{"init": "orth", "optimizer": "muon", "beta1": 0.95, "decay_fraction": 0.824, "batch_tokens": 65536}
Each number is 500 + 40 x the weight over its row's rms, rounded and kept within 0 to 999. Layers, rows and columns count from 0. Numbers have three digits each. The size before them is the row's rms in percent of the matrix's.

# layer 4 attention output (transposed), 320x320, rms 0.0793, rows 21-31,53-63,85-95,117-127,149-159,181-191,212-223,244-255,276-287,308-319, columns 0-79
100:498457457511457505516445474461461474460433541503403496525442472460539460446541492461489567454474508457492491503494583502460568434601538513480501505427520467493548463546472509465561459472537479539419431479460533404495512470543579505500532494
091:466466523502571563531490492501556531494548502484506501488445514551510422457518465568533536431454494535449541457517479465504517441526505485482421454514546479512495440579431522559481580443502540540498463502515492397491539550480507548484536509
095:393470515525479505489490537481588454495433580531425460489476525530501572381515509470537405453464534486436571458492561450448571519507511513464507439531482492521464506512550530488551483461532556435512516473507536521535471505491472516507524463
097:512523484477547491494542534537527472510474475478528522528480612565498485462547473492523421526356474502425460538463552470516508485510406475496460520482516491502518525505470486566460416472420555467438510548510479498519457539518534472503469491
087:481514517485469515517559452488396484522528542467472520468533511509482557516437507485532536550483437538474508519462460543497508490562479457484532525484447521536463496473496439434420467537507523478487483492567500457525528462536443493542505478
091:546499539470502489545444499545437444630524496431478510508555469461453512456519471427492448415494502569513556476507471499461460509549553505544510492517524522502491520527569474528466476436492487476515483512470430559479544489477431535507499543
098:497499552496499512492491544540497449501584483521511563509517449459439508499461521456476480541537461497499483394524459462448535497495481578510569490625453464527500530521506522479415459438458569468460521476485514553493581446472443502546488525
103:448510437503590507532453498461500518570421591446525476526458471591535442512525487416509562477524530513505496522455470550491554481584488472497574554473552541460538499556428575517598477522511499495451526553528520584558449458506538560557526514
095:504516592505458484500434509502436546468482544473518446509582537418504507543500443482537502521482523519454512478501505428538528538536500488480525445477487474523486496542496559403455443471503473552417473519548505522466516559479501573506537572
092:506469507497514515494468540492505478566456499507503457508556550447430606520543538576466495534448448423467553484574532507521469503494526483504518462541439534381489530568537492507580545414489490479533497455492481414470528530472546488530536479
094:456616479404457504528451589527519560498529536554479411463584479479498479486475529408567485516546525455504496483524551536506470500457490478513539430454425553500424480513515492584493576463542563558440440531474505455480479556476513518557507460
095:470547468508466552576468500462470587485522445548488536536476551547503524484435533517498519493485517461546422477504468437549469466507519501405508530484521537494541528465501474490517656484579561437499569471455513496501543459501444471439546508
096:494466547504481539451450519462582524581475489501542502512528528484506550506518509511489428513477498433487532509447602514439458445539529457519551474500524557555488475509536482515538551497500544504461514530446528485529555456432417544447514424
092:484534525504499563495507495498526572553421460455481488492610554528539553501557547519477492488485431484567443463467544492480441498477520557473509520491504512554509494497488458491425456488442465533464527506531436581562479517539547473451479518
102:528535472507480519472439456579444447575575514537486461416506505514499470494395440453516500527521410467398520521520486502488549507423476504503561470552518488478494517528533514483486591512505485562437519460462487462521473542496505450567500429
092:434479481513525519433440517565578528492394441563465516445502510533467474573478467495505501516424474558497550443470575501463502503417491520486459506488478514503510442495470467498470558489485465549460450494533510500544492470573545486467606450
097:529497544517397518481495507509423451457499425501439482500562476495466495500548459519443560467492553529439436495538489600484469544402499453388538459580505492535548471536580545499527553543513481523481454553522489421480452484504524515524456525
099:485484507465513553498542493496487476497541532495509426475482455535499508544488490506471467429459470426488526528537465516534484524360479504543516452497518485566483503529558485487531512498427572499505582500536518573446496500464508503519549491
097:573501482475537476518437562506419456470537482523507475476443504502482510497541392543536412510513494508577507515473527484522505487431487399462456484500520476522493461544550516483391507512495498517469540410405429508542525565467534535529499521
091:460488493471485545426520526462453549501450470508504573540481499485515475497510512566550536456473536436474501562521476516540475518541481531565444460420465553521463503498503443517522500484506485414581475511452533421587562543517474488517507477
104:447516510454486529474506548509523515519498509505513525487519429517490523538459496483496457480441510536468441423509535515536496525463485481477472521539510501481551497531503446452469483529526448461515525487503488499396512454548480554488480503
095:422483531450446532529531535464458486514507505489510530566472498448483447560491545544501456521429478492525489418556496444473515527526511521440500483549444454496505461501454439417557551523493500485499471496510456463527490496457534599495560434
101:504527565469528517513442510522539422553538537496450485453467503521489500541514444526453559485500466464462452500396528517498511482472546481549474497586514476534479492490497537452449412516500556486575544566498512547476547536540506500520452547
111:483534471531491413551543543531462534486500477542504513528498428467517582529548525503455504567453441470541473475521514547517452424443464531525463548513511492548451554505535533544511490472490462538478484533524497619475430479482487526581549481
101:495485494525482544567512515506541494472469491533552473555452549560442485602530538495460505442512499513550462514510515534505513501428426442543508533459460479539515596445448509480469483496495527503464479527454443330480516532466431565520493549
104:463483531433587539450489443527492560520536471509438478533495487450516490494496563527489498481476540464551530479524501519464540469452508500475507476533511503595515519449521440517439554519524467478495519448489466519547540531532437552561543497
109:486450524449565494572402528492532522501525448503549507501494524519535538513483485463499469552500544496492523546529442408471559511507397456489551481513497441479472524537436467461545570478467502517539504485533490486520439517523505531472485487
106:407441506527516511479468526498473511477524544540600458466547538524558506464534486597458472468504450502517522538522505503600554452526533481553503441475560455417467530486455473521507510504491460526473516476453474568496517510560564505459510536
104:484445481546424461466464457533532505456508505568491484512530521446497510619466480466448533531495523563587537553543447457541456521512508576415501499492516483474470471523497478511513525559499465534462411532491547478532465532484489474458575488
099:396444554555538553481476470508484533467466498542434498544510465452452530528525550468447567468536454536522510532537496518568438520425465590576546516502482527527551543505517423481554560521495569412548471505482503515450470461441559507488520452
111:498489491495443496425523471522537443403471531552497545455456482483516539590505535506531522528468486511549563487480493531528516487523554478430500479466484505522587498555526545503594513485507483512479556520512529568498525453486483448499526491
107:538513417455480447506548476545523546505557459467627497522423461470455476459494463512484461551574510498533506553499537460545528506537482550534488477502546481550431578442421590448448469517529511463510434497460592478498462500472511490489508452
122:545476504528529450507420500509520478464534499490526506445460620534511569547525479504456599520427499509533550463533500515521510492466453552465514511454539460472492536481516581548484511500440566477475530544504568617487562480469453419517613548
097:499514456480520476497498558469569512559467453489521555516520489472424533508536573533531522496484541501424535517497445482465443532520489507514412449445477536459425485482522522523500519442521520494478530539537471461508444452493448550500438509
095:527471467490541523472512513506428572517547498448513489482547541506503464495422497467447453571496517528489456490472588517445523554571452485457511500511499476574535534483579555470481542434557439509524522504501492425506508513486542486437468594
090:513537569531429493477503487502588490525467486485519500518475520506551507499545510530516472431499558507542475485444565504502440475502499548527426561479493520537509450472527559489448586474483531474522482545417523475546498492492459472492538542
088:532469511563543523529522489531544468509478522514457525528505501515473562501514551553446590511499485523548510489508480532461440500482456498549496556525578529532521503477457491544529540507508538431513475466569548442478528487526432464518493474
092:543496569541535500485521502479527450517546472479506508487471516488564607520562533505477501372437501454489414531580576517520473457477533512409513569552529445614532487446550500531558542526442547531560510533535531529481494492461503469482420577
099:494532424458629529495518562535433485429520533539481495480455544508592555435436499489584480546523477460512514533515460543464500460450468545526419507435457558423534448560526472491513460489511550481508501480493537451516472504505400497457528443
112:432475525475526483509441544469534529566414451476515504449493497557475530532565528525480545500466521555523468448563574548515431455568449436472499457507470506466487541475501439495553459533523448553527505502515479524477456473489527529451534493
095:514534546496524553505529417511493509457561536529515523477542513510596475519432541488536413530492514442512522555493449473477467493507483531571489575531485483478464491490494512454488491521560514517525496488510567523449520516559416481489493491
103:472530503447459473521538435494481446511474510470471505474481474510539488450489574527503544522594482480496487476516470532498536476489535516522547534504483506391473447442512506480520539501542575478464508489448569516496412503564512525557491474
091:465527537533454456487467610505576488484480485507526532432510515492457478559499510529637479445550454541525485483516471473413431498490511547547442527463480476492487520565531501545510547465512525503492552499508514533486483513544511550470515512
081:561548490494527535535484479530419512499500520479547516459463539460540547487529492463520426548504480472518474515488497510483486528459471491556469539446446531457542511540517478487550491521508496532437476482545524525463556509478547519499505522
100:497490526449555540529531431522485459565547540494498477519532533497455476519531458495550528568578454538522500487540511510543522543494421480455534518497482508502530526544443543501468477459470520509495494530552401515487571488484507561485472439
091:543532469463490487536541479511458443455508462547504508533473439528455506505499556468506510508445549469499563518504472517491449474461532502537470533509440559478509527540527437531545397551531484493589578523434532490502468475543450464529473467
087:517512455465552501501430473480501475471566464517508520477444507437468430518435518450515511502480512451458517539536505524547569477502477459471481436536519501496543451559487427549521476536486481510505485438474543463458484513483497435530483498
093:520470472448538552489443557443482562424510446497504470537514500555558485501488547406505481563466446506499519511448475448491415538512509510498497518440497544520460488466566556517501426456496460467488568501486534531471524469481476500519533526
104:460493449487519513447465478512443541458490516532527491461521519472421443497515448473464586536536603464480542503503432501533496556516517554534550513564525495429511584514572504500476413476534514537598477533527486540398501436497478448440538511
092:467474584512501432537523484487552535555514477490510514452477495510438459550490466527505517487490512458485491465514576577501505496601485507426540522528461526550480501450445532493512519514490538499442500415606471298470575488476525564562518468
094:550490454480551537504551465467517488509580502506480509534497560506516539423441515533544508524453513466422529471480497588560519492489469447537500561447542516451492478459486502515478514509539489498480508398489508525565467513516482465457467552
097:486498483521464491462463460486471451502509489511462473513444531483515522577542533500474529577488488500455474528517478525434548506526489465512520533496477486545502483467513453562471493435526490515526491539448539552491585468445505524504446518
093:640530473453559548562461587509516443495547463493488530576529578473438490533451495467457506515486532442493520560511448493544538539476484527463519531524507499460480511441476484471522528518534486553494459470527417469524487506470496533447428455
094:532515509503463484486488483498508487476496443497516529454481506497544509420538490532494540437497500571398530548483461421502530508459525520483476498500521549518516476406448493501522491543485525527443506492480499609518444564508502529595466484
091:488470585487506499443477491420485528469474450489469485557621442529535508503488421550484494495510594502533488523457490469568469483509509440519497491467516514488498511496521515465525492471502473486462546534390531332451435507550486531560528549
096:454462505518485529434529450535488485485498491497512519467503430535570459436500438510480452428508488523562510533496507513550535547436556497439563511564561438494483494534533495501504480450503441583490471522531477525496468584474499484514542562
096:404512497422521485509445498510525500484448505445468484473517573456509486490500489489582497460574528512502552526483432414548518532403510480554444521437555478481433553437512534458600481517520519526537538440497506411497524491577564519494456468
100:528444427477474581510540494464473491452530507509580477539541468459502485504480469450481480476403550542500471515448475543489448540490515497586504448505506496473445542525439519460594416463506438546547515507550442444484476447470524514463483520
090:453522486566478516487466487512500530505440483491515466472530551527444514544563435475464530504526485459546518483485500469526468539547541488504494455461469468527495467484426480439521519529507530494593551514446526407470508515472538439507506489
097:493515462472507498553548558446547526498443510531520444574519464466532485462498527468558520507485548520447457538503563497537449554526451479539453484492539559515531522525553596524572480489533424411454506549421459551477577445486517491578494504
097:475430462525520565510515454437471485522525491464460519511446447551502488497466480517467553505476516411428470503492526435524526482475465486497506582387500415481483516496511526440470449468534547523545595528425457480523428513424582518484508500
101:525519466484492490503542414490463501488496579472481513509544480513521505488457570490534523467628565470546489557503498490415598403501508531585524536546504484466545512516519506474502478463470534501484496497504482502493491435513471477433532557
095:443516466460503459466530524508565509522469542486441487499561476481475545482552483470496548458434591511444501465494557447561400467437553496440421477558431526453427436503510472474462450444497519507556500518529482415534531571586432551455522595
087:524459488560480554500539471489461518544526488506488493465488508539472443480490467489437400461466530602530557529471496521524499503480436435475497480484506449505524510511483491487564541496443514502548505510453496570529514516501500469439497379
086:476478587476505544519457463443534464497479510558487503495481505436493524482438495512417493511491510548491501471501523500571457565526510468525549483538504565455521509596514481526454493519507487507478521568470525537443500457507535431539513503
099:490531517482478487478483469504540514488482549485476606494489450551501446512492461503532517441512390544486541509523484489520531462540597454494520469569506495477463503497495463502446499485504504519548519480476526565456497530587518534582489516
103:542496498502484492479562525449488605469443469553523472490517485485529457509504505460477428507516523502546539500515510457445484526555485458459501511516495505583545430553525526504529483564513487551508565572428501510522490560524596437421536535
104:598561528551507471550537504462546500494525486469520531538449497523455512486488509448479466452525485536573512524602489406520540537493516480565537532463498589481472459543519463531485545555503533501444471456480573338471429461498516496461446471
101:521536531474514531485416507521538499537416564501476492537435456527539478512483508512528462468457523498453471549567495504470514501484527480499470540454536497473522547524407481484461505440486488537530513594512445410505510499448486461515460514
113:538532516485530541505539521471477501428460525470521456514516476536532425536466555532458490557477426551474473487487492494535503544562416508553498469459562460418491529482528517528435603525534505529527521483536479517508476529482533571477473497
110:470505466450546406551534460454504530536420525507486499508568465537504517506485447467466500518485574501516507521532503465476526486520495512449531433547577571458531544462484494500480538424483466532465468529422491533495496530493470585475553502
098:461499467480463453542517533524508457538422471471464507532487487434565492458550466518496468498484484488461571449436468508478552499538460510543520446495419482527530589501412518498464550441502481508439398463458588563565497449497463569578532535
102:531593445516505543510582448514542532463486479529527493490485430479506479457517507438592442582492526502512505454550475527465490567535516519492475556501479512524527476508545444516519451495547476552484478483510579596501519459492503438518457497
099:586504526518478508490432531540526482541483460536588458569438503565513458463443447558558465502443461488425484539546471439546487486553532484464515496489505536548483540500527520468495499463495454492550455482521457505433492508445485476505516547
099:502509528541445495552414531496500529574532445465536527499458504457506544497507527520526458522517445491479520542516511477535497470506497457541533399514580563501571554510507528500543528505505478420485567482529475452547469455516501408420517537
108:546509584514515539416530528521434518604536529434542458445502546542493511508406444387533521460473442499582498493537551528540495484524524507494509478563553498564606510522541533482519490525499506445494493569455418434512497487442586475428560562
103:472563462542459460529532457507514420536515511504511498587534492530536478467427445519445529516467544534506498445515459505525508473498528507494537481499445534415443529535494505548523462468525462488501482486477480431474531532509428472488474499
110:481454525517507485518497480548510479548520423397485473520484518478577507516469524527448523516485457514482556503487502579566487514474429543531518567477458481506474496563434503498521502436492403534437463495505477516580545528467527507525523501
102:519540450428523540490473474513513529453514474539482503637483541558491533578519515470494525501528435540480518521474455421480436496562527493449480539509517475488503485443557471479551530561504522429539452535466485392463513502571460573536493552
109:603521444521467437513485543456482515432490461549587518528513523488459523533501512478463489560439505482450591510509466490465465497481504488503488479501510539496466531477459455555541590475438460540498486461499507391509491514510510476474444539
105:519538542540459418500515444493415499477550511530479435547518544534506499507535427500460480551577459556471507505486516560495585520471497535496545412523555485503492502457435468515469521550501460460443440524572464400433536519483508535500519520
103:503568494510426464515506506464544517484411501499521465492547395472576474431538457531483458545490516475469472497465446516545489466491502511540451524464493507493454474482522558456498533476504467489554443569482492459543514506511567538482549538
094:519559549452485538516464520487517471523500634549475492479482433482484465477491535536477461403503508543544487445513458602482559514464491496493495536504535515526544481480536514494464483499551474532450513484597533443505491511507507510469445463
108:522544550578459470473503527523582487444580475543485518533490496500542451485433539489434560455464518433581484503506492475477465487520539497503513505508545462497475552527452515540497556504542524450457511442496522504537495544476465508499464411
101:572480430483521570437548498457454485432490472471553515531426544426571554495533537479524513542455437476484415471542489484462482496419571497446457536500477534415493522552456471551445488539494550443460456585496518596497481536524405546525459446
105:437530504570510477529524465524434527527375542419512562459434457498497491475549488463545463554506392486502458524528572508473428479471541475487478509532517449506484542436486464550518470527460426462505514507527531482532488512563482594498465508
112:539551482550524545499554478552480499482534496513463529494491541483429515492462456394528455546574509434558533506450517464523549523489474492433518469459506503536523521540442563481449490576440432525498430452521463590512535584537455405468467445
108:488454521444466467485506455501563540500464438538487454487494532527495514397571554536522512511518458481459469463485507437418527419514567559461472491475545488572523518463489477541457468524502552517534521497524561565515531507534551435498517561
106:483481500510603517507503489528487524532520513499503559501434555482477455523534604504534454498501512424559497507521455510549539548549501484501454508444546451530451494445466531479504510533481496530523487516540525559586520462469508466503510506
103:491497477504545489455490520521584441507509494407522521544496458467498526497512605499457542509521444462468505497477501477481452492461556520436466499443615483501540588475529467492511512520441493430542503570489543565589563501513528523513482453
111:507482555529542521500481540476498491523493504530463486520554504547476491466495490544517556517528436507480486492484475549391500408510454476502548490498450494443562535542496417491519558459460439554430508470487477337479512570499515514531478436
112:510512488569513508517460502490490432564485518494460505507527443471489451517491507546535458501541491464489570487454501564449501534497416483585500522485499533558547555447491477501492482587529500454546451526546501445551523496500482558513541473
110:453505474519493495547481479466557496472538543475490474485488512531440496481502513509486559584546464467511554474481507482529487513475501456476546468513466425467549517492385518495509497535562504427441506499583533452478509501479598499512509512
108:474518555480565408538468488443576512466570471434546485493539517488489541550437493504562525527523506569450536543459484498455430537493467524527506589418491436522497493443510582486511530582481481467504470492473485567513519497551466519574507487
113:534467472539453473559506434413557555491526560547532518518423463487463531538515544549491602425503537505504513484445479507450491468493516487478515515559483508491518462496498560482458524515539532408535508526575456542487486461529550485492502480
115:537464535490498526481535538488473564611513511530526486454483502561437459549542486581525465485497473542554464528518474571515452455471467526442512491494534493468511515535519477528479455489544457584515470532511494567579400549550464591475431477
111:502430510479502467466544493475560550518474552575502503482461510521473497520460494509474492530592461577512521607484471463490545500470461491552402540512521477472472452401502540505538559495470439522542465519494499476483498507506553481506469565
109:412504506538490451513561573493418496490440400498460481490594514510496489410546512515505497513456455516533523441493558434489439548479443465459537537539495562481549485493470507496529507472556546456526475545495458516525465555520471513511461513
108:488425561521530512486502529529427417563461517517497469570493494419557439446485503557501506447518467543514537448538503445476510558497524567526474531580505480481527541489545457495481510524497479517514496543545506418432496479524469520447461499
104:487504478517561506506504465567525573495532538477489514497554491492512463466518519546496543451511429394528452457499485477376500526525519504483473489499484576476486490465543457484471511543461464497531512464539510507458505480471485486466531464
111:509467467535569449550501539532494480466505473460459473519490489419530463500570565506467549558513534529583541554540502567458505457487471459509488506538446416573520459514552501526508529522520530468491516503539449378494469503561515582443540476
113:525534445534532515490579460452495516527501563496527545471513490554468562548512451521508495533445443452517525517539535462522484455465450455502471532433599479512544538470498493543435450536513495533536480472575442478551514518521590456442473511
095:475521518497484482437489492464526569515494505474492558473554540434491533557501414503565455486505478470485482500462486466439500472531572565483495491489515519499494550517471535583454490510502523598492569454570549484542520473400486462492527515
096:487469488496515445456507532543440510476425491445513453490546495480509480501564566535516508516489554485529565516378518516494515465538484545517505531531474462461492465485421481519549514491477500465531582477565506341532458499556482412516538484
097:494448481525466474494516605478441495429504513472546491563555434465532515531529533528495493505511522518521412486482512486537531578495526507478542525472566456449584486553588497418472529460469513457533450480480541385484418522537446478546517448
095:444509529470514483439472439508375477505547504504511555554491545469495509496407524417543512524612502529513502531482533481583458520514514465515562478505545470442538500569494419564491453490514491520494508436487501542488605534497582504492462480
100:532524574437445492437522560474499490481479456430526470438447522415509509491507490491529520510592501524489455501522530509496523575519523519492502461461437494458469423530480478488505539562464566513535419539493485408494453488488462511420504479
084:575518439514463513499474421487533460489500532491500487531450512578468423491540532554518463508518524535526537478539563498463530489478552508493484536431463521476484439460401523505545515428516467462488540526480467417518530552454541508477458475
096:510589499477501428470543476487504433506484526498442511516556534519478486499534538450503498477418565519515544482474517463570457489433532518562596507595451507498413470534486534461564455463473482521487533527493511476485434500465495493413503523
100:512466410469435490456493499472510517467492541545552541489517480440489561500507528461471479493485545539509455507473480499523516512532617514497489379397467482503472443533510522471529458484456451538502476516533471440475483475492589513514481458
099:551456459480484464530499524415583510431458463450502496536514448563489516500469426522503486474458527511534482481503481516489481528518520489541532526521466512532458472502435517548513540511505452476507512496497602657487429547531515473573482541
102:448474424554503477490462518507538526516486518496500451486464466518513514474549445515469534489566508485517475517475578513528439460507534539471509512581481565515526441497467428512471514419531459499560537455515541397486482561531473582599526534
096:576444528450467529502603448475474560522542481425455461455534473532567482470489494435495523471455483512511528489524509449429524441432416546464535515449527405520582428490523503524496488501498497515500474484543450587582468504428420445530472542
098:458468508492525531525517449525529441538479505526527470582566512487507469452493597425443462497569568512453553524538510508480520466567510466542493452491416500531466422532506473522468527492565558461537486449509464396511509522448474471425486500
# layer 4 attention value, 32x320, rms 0.0794, rows 21-31, columns 0-79
096:431505470462443434517502521515493557499495490459496477496503522477525480525503530543506495571478450467472484529524515519533464495456533495509442472432585510558452492448619469492501439484488413452499543557491441498484493466432450459566455421
099:647555527593508517437500412486495453418577545481548498496507493517484495448504499492513488524522497464511488520554502502491479578515502544447546454518420547516459541449515520489516495534477437485484477526457578490539504471407450466555514564
097:570511491543470487464534535562459520485507503483505520506524447557524525476516444593448538433551410514461511529552434530519494465507621478432529437477489527560541464464509503527467547493498537473464542561505530509461486460487447539455538529
099:493492549521484571559484607512469456497505477475520457559498519462564537446479587540493528505572489560508519505495492500513444379553528505566459533428401519486552567531506552444559541557544539486467503430556533504454537450463490499566567516
099:503533523484553529498441478492497490566515510460501517574490428518554528509475439430481517452507456470475508492498547491544493549507580536448544474527548446513518426487486399511517472466519515517525484485520555498505498544409559543436473492
100:434501514483525522434483478518545507486484460504516510522560532485503440548522543548484562444544473539486543511553574462424491495497487487533505437613514555494484519480561463541413559510527563499591489491557504497528554508554528480535575463
103:548475458514550521484515502476524551426495447498465525451515495475494460519517463494483482525544452570507503501412535466527426548420430481459461513491536493543540469500525468502481529496515558456501514545449501509524508522499581531469477545
102:636545509465481542445531534496506503474535440532534456431506490514506468470471574534570495583535525581445495491535442439513491574517509530570518546484502536534513546500478448495579532511473513509423427608476493507540476519446514477454512433
103:426494491453498448521460523552548510490487496563490504494501503534483506517545592534487531560540565496469499481404543512426539469470500511545454510494467429458551526485503498535503483545550528489521492603495495500494494505582474554573556549
097:530484473461535487494509495520480520414518591512476549512508484591486514517530462498525516550564494517500413495395452500486484466553476454516503452469522555597503500467510546463478523469476532473487487472488530506522597538448429530491522459
107:516515482527526543484544467443463468444451512585486471617425514440506519532518541445456573553443505505495520492407522497457483543505484509439439519561517510532547520532448516471488484459540553463467525467502510500497518499532473469524466447
# layer 4 MLP up, 1280x320, rms 0.0782, rows 0-23, columns 0-79
026:508546555497528457509575518408498515562437469482536525510482462483540553600456504532549420518483417511471490490535521459481526475521550508503492477535539528508487456499547559590482527513562526514507494516572418563526505511467437529465500460
101:533481545468494475451570424413519446505447477523456513531525499455482495531482484480520562512552512468518492412502454504500488490564484414497501518474457512570465484556463641449489519479474519468491526466587454509463493588489467506537525505
070:512484482408453513489420600511463536553525530420509456536501538530413480458513512468475559449535541538503406511513567554488512498504534499503551529438385470509530440521500477532492514506490518504506455397409499491453476500465494521500470529
064:559489519483486510458463494471529537498424481465550501467487456527513485418470439494525504529436536543508551470560570476482538489484477508467483486496537431478586549542431506481497532421478510548533576454477463444477465492495493476458541538
044:549517485456582481505511535486486515468556481453520481450451493449486570487520515487536524511477478482544444453507478487590524503528536528489538462460504455490447476566430459425548538503485515491512531484446454380566521509509439480461423513
109:550582486487500481492536536552541470520520513528496621456501570410459553560486464522438456530444543496482505482544528494442474544481532523413550484465405571498493486468517476531493416494468436436442500530476568537441534503463498476477533483
087:481404474448466462491463528439541482509565497444458556449542540472506559523533556518495511549477446517495484451499487517506441453518548473469557453436503510453537487529501510450483505519580519561579489585429515480492507427407484476494570552
103:498487535581487509552445455437494484557481462523537562537424525455467551440524471466553455478428461485422467457498514418519576451481483472519525535492451504497431506468502474506521551496574542560416533519502489502578502421487533505448501438
163:553500470531523473533514493485390502466497496454493437515502533484477471482440452486481469465517577440531524471393472429441527490524540449512526517434498469518550449503520548482432499396557518493477441492477552537531471500469425555470446559
083:525450457480515536450443551564517419505457498459449498550441507492478519525488474561580501520522496437503549498488603514553552399513528484554593515542509562519508459459479541487486523483552476553595479501499468553481480459461539458526526500
008:458552488511492485511436410520488512566565486463531493521571489496500528445481537514528556515473560579533483444507513382505484481549540435505482464539494491469451492529485544481595521469525547484532517563540409533516553439522544579494512528
122:561468488498473492505476471463520487499499503525549524495456539522461503470515434439539508452441543472469498538537476422418474493449525480487511478483538490491456509460465506485508493493503436533528495403541511516578585459524465469502451509
128:509476548547495453491483478488563478483545449506547536494484528542408501501475464510568525494494475515503488514577515513585432431472496523527517430544515522493503572535480485528517460445447474504561524578516482505498482482466505479470533526
099:480532363487392486513530482502503562446523479506495512517481499513489513552477474495459505518434403502543497481548430470519530526492493557564470510549511586507469560479428448473517474525489516544523507448447464480481498498493472530487446500
131:543504488469581517431509572515457487513501526502541482495474484544453505468559482557606486516479576453488460538527382480498521474454550458456551498522460548527475544487490455472612602531546577514521530463521450519471519515472478477456445494
068:506483564454522471496518490491506557534514530534388525568517555466500474512496469501530470507491469522478590488494481543470460500615417488506517461453494513477468418427433469486552582531479534436510473466426468450463462473472454583510470581
074:499529562449501495519459516492505499557585534478581477467493563471470550521450473468505435511464536515430554514559482461522521505495488484440494482460505500540450499541490525517408461551481556513472534461515430528535495569513544507513428510
149:538524498545470549416533525441455488498443525534533489481470523518485436479479525513487501500503491443488449536504517553547466491492532443532539529515522500473400536452439553526495478484525500669563554486541444460531522492470501546461476545
152:477514566504468503434471470393549425549544517486494494548513503552519525467486453515471489458486540591533465444516554491545508439458500532515544473517479444477485568478518526519498536516414495460591501504500472525568615531537580539501533555
089:538541588475489487508505500556505473501514569548495537495453513449489487502518580425465466508619499558513501534565590481527488496440530470474494451488440482513533429574480529551443507451490551524456549487511481424499491534529551457520504502
123:515458559519503495578470486491484533518515488484534524459566413516538516569466502516476473482467505491528537510521496474559439487630489502490572534591504520549430523483442542479509550451555524464478453499478500512495526527461550471500485492
047:512491467501491509471516475464522480441456512487446527476492446461494557468583487449447555438402496475484507531589624487526491465425546502412452505512460455538477501420443566533517476509566498476514527519442432540427470443506540491453522488
022:541523488583455447526426469463519380532464539547458435548561483478512434505550539539495465541498473528477509541548459454533528522511573534501568477549474545582487474510501536487495485435550429567473491522483505418390544480492488504516504565
099:511434482501453441525543507552512447552444422428518571452487493505477502530513478529527482500546478522477508479538465488488512443540496483528496516484470530565471533527524454480511495491465590538452526457517527554479551460486411538508511539
# layer 4 MLP down (transposed), 1280x320, rms 0.0425, rows 0-23, columns 0-79
024:452476453501527516487482579552463467473570501535507453465523466463467503498467547488458500445501473545515481485521496525460525471483517513542574533501538467533484536461503443551486467469482511542541495548477473476591597567524480558459541430
100:561527425484547474487525571495573593510484545526526539489482545552490598520577486523475504544524466477507476469441522534496553435420468456535462553419459437461517486468489430490511562424516555521483531469501464496507486525437480527480588502
072:574484557515426558585518504526523550404517534421544507546507492580458504483529532496476457470562518554496532499481530515515445498488432452498498498520460490545551504473504498507471493561575522487438451458466503575550499537516459495498481510
067:536523585474482535516461593468524449462566546494494538543455524491527471483503474513451488429508476518529573470494468513496494528500436485455478470491534505490559473456421491491447500411556464486495531518511535405457520509506492484455525473
113:505532525462540520484538510513511505517522530504513530473463428450472515450522502477516478487456504425513504543521468537560508504496482504551520485568496502533532511536472530501507505511481497486489520484529521931506543502512460476486459493
110:489598438516531505481481510509537521467521485496542569512536552435457488552502552502419468493491486596439546548587504422521514498501488528475526564492478522487510512439496497474520442470528471433464507530422488492551493510485530535452577512
096:524410528427474506496417494497530469545524473524426465532553488592477464521504535503556484560443520455391519451499471545539498469567504530434493473496543506502518510488443635480519456547507580510539482522479454496443414440521424468463507561
101:490595527538535550521560538421469553522565492547440480463479441578495509526495537531490481463479498459458411526537491452478523495496505500475493543453482470528549550494530507453527474535609589495508534593500521628506517507539570472470469450
150:513541517573484617479480507446512476515479557513541593470481603543590531532473558411542480521493454522528576564500465485479488478490533595534488420451539502528491566486470529511523514532458471435576494520502444417439490522534519523487483444
097:536479484509552514471467526555525448519459504449510549552445524497501536472505579497525492432494483553455513457530503457557519473489461507511522457479530554451531539407556500525530571602482453482530444504520466436482529487480469468482485503
008:542543513512607515520549511513492491468512548466500483535552530543436526495474524526483461528487462429483493490458532467551512516450505510507550442469537519469431540470476551491498520542502540485527443485555488537453566524469492572482482439
123:496504542476559508551529505538513469572477448488468485477537495466522565531501508539443486522524550489468537502467433548458558586475562419498439557506575519482493577417500510431482495529542433438492523523549466504572466512541541529485483524
130:522519530578563509488469585463521468440484582374605541610477488504408544527457518489434506511452457471496524518410468477544435500519513553500501462564521496479434499459489592479461525488529590505524503502503496552525487544505529479460462441
128:456496476492377506497572511505476526426542476420480586548476514539517468512508453497471531579438500532553453487519490473511520503445459511570478464555485530567594534499493436448518418510488486519499464508446540559535456493563500489496447427
132:511500533413487506430509511545440517451513471495500557508506437499538508532576455505488471505486536514534497515440480569443547467486468526528539523486462511492449531467548471529480594519526427523538499493533473501486562500520536494508523451
089:487457490516499478515526514457534553574553477471470538551501492533519476516558468546520529517482465510510510407480466549476515518489482500541473500487564481504428480480453488482535482623530533490572493522463498402488514513549414544524445536
083:442549436467454496440520485540458482465523427549451500447551529550531480492522452477460523531502500496583513539504520557461534449519435502516502517512585393575491465471505495505507496457499471488462437464487595625453486466513450418520456468
144:515454514490464433430513513370412445465473517504466592519476498530473568576425500503537493532483497511542529455432474440516526483526535543460479460500486515543496448592537582467487457553532529536494489484515414516413492453483428496488495486
141:442559580469580498426511536514531462500503500545500476471513503543569521489451528532497552415527469471450493511489560433531447462488494540496497440551521466472450498468531549508491497575515450467522446538512474498605417525512501494540527536
086:480474523479573470516443502516459542454511573463477553490457563458502442516574546434421481540520491560512463491556490477464497551397490467501489537438504464473555463517447473583540509522516498481434525489559480462545577485513531501407540511
112:545418424513471456414571417538448476527522486508511542519527510549516530542501443477538503469474465493445516511526506530457469512552486506507434525557486484498391488504440414493410469487565540510505481437464579484463478412572457575570565518
046:535515505512459549457439477478530442541514497524497543536554476545457510485468550457482451461550456484524444520516493530473504465508508420411501549476493479504468518475488478500438489522494521499473509486485534555475545507454559504490541547
020:527522455479497422471496482533559472549478525529587488513530485462488513499517425430521513482564511436527535515513502449416511496506422441495541410520470507545541531524510519486539494531558462441517539487560470503521549552537479540465474520
107:550477456481514511475457478482485441450524469626483454466520497485535505459431435494437430547520529494482454543491462509533475530495478479474530514545548501509534523537597450515546488470485521470446444470452524573488516535437498507536525493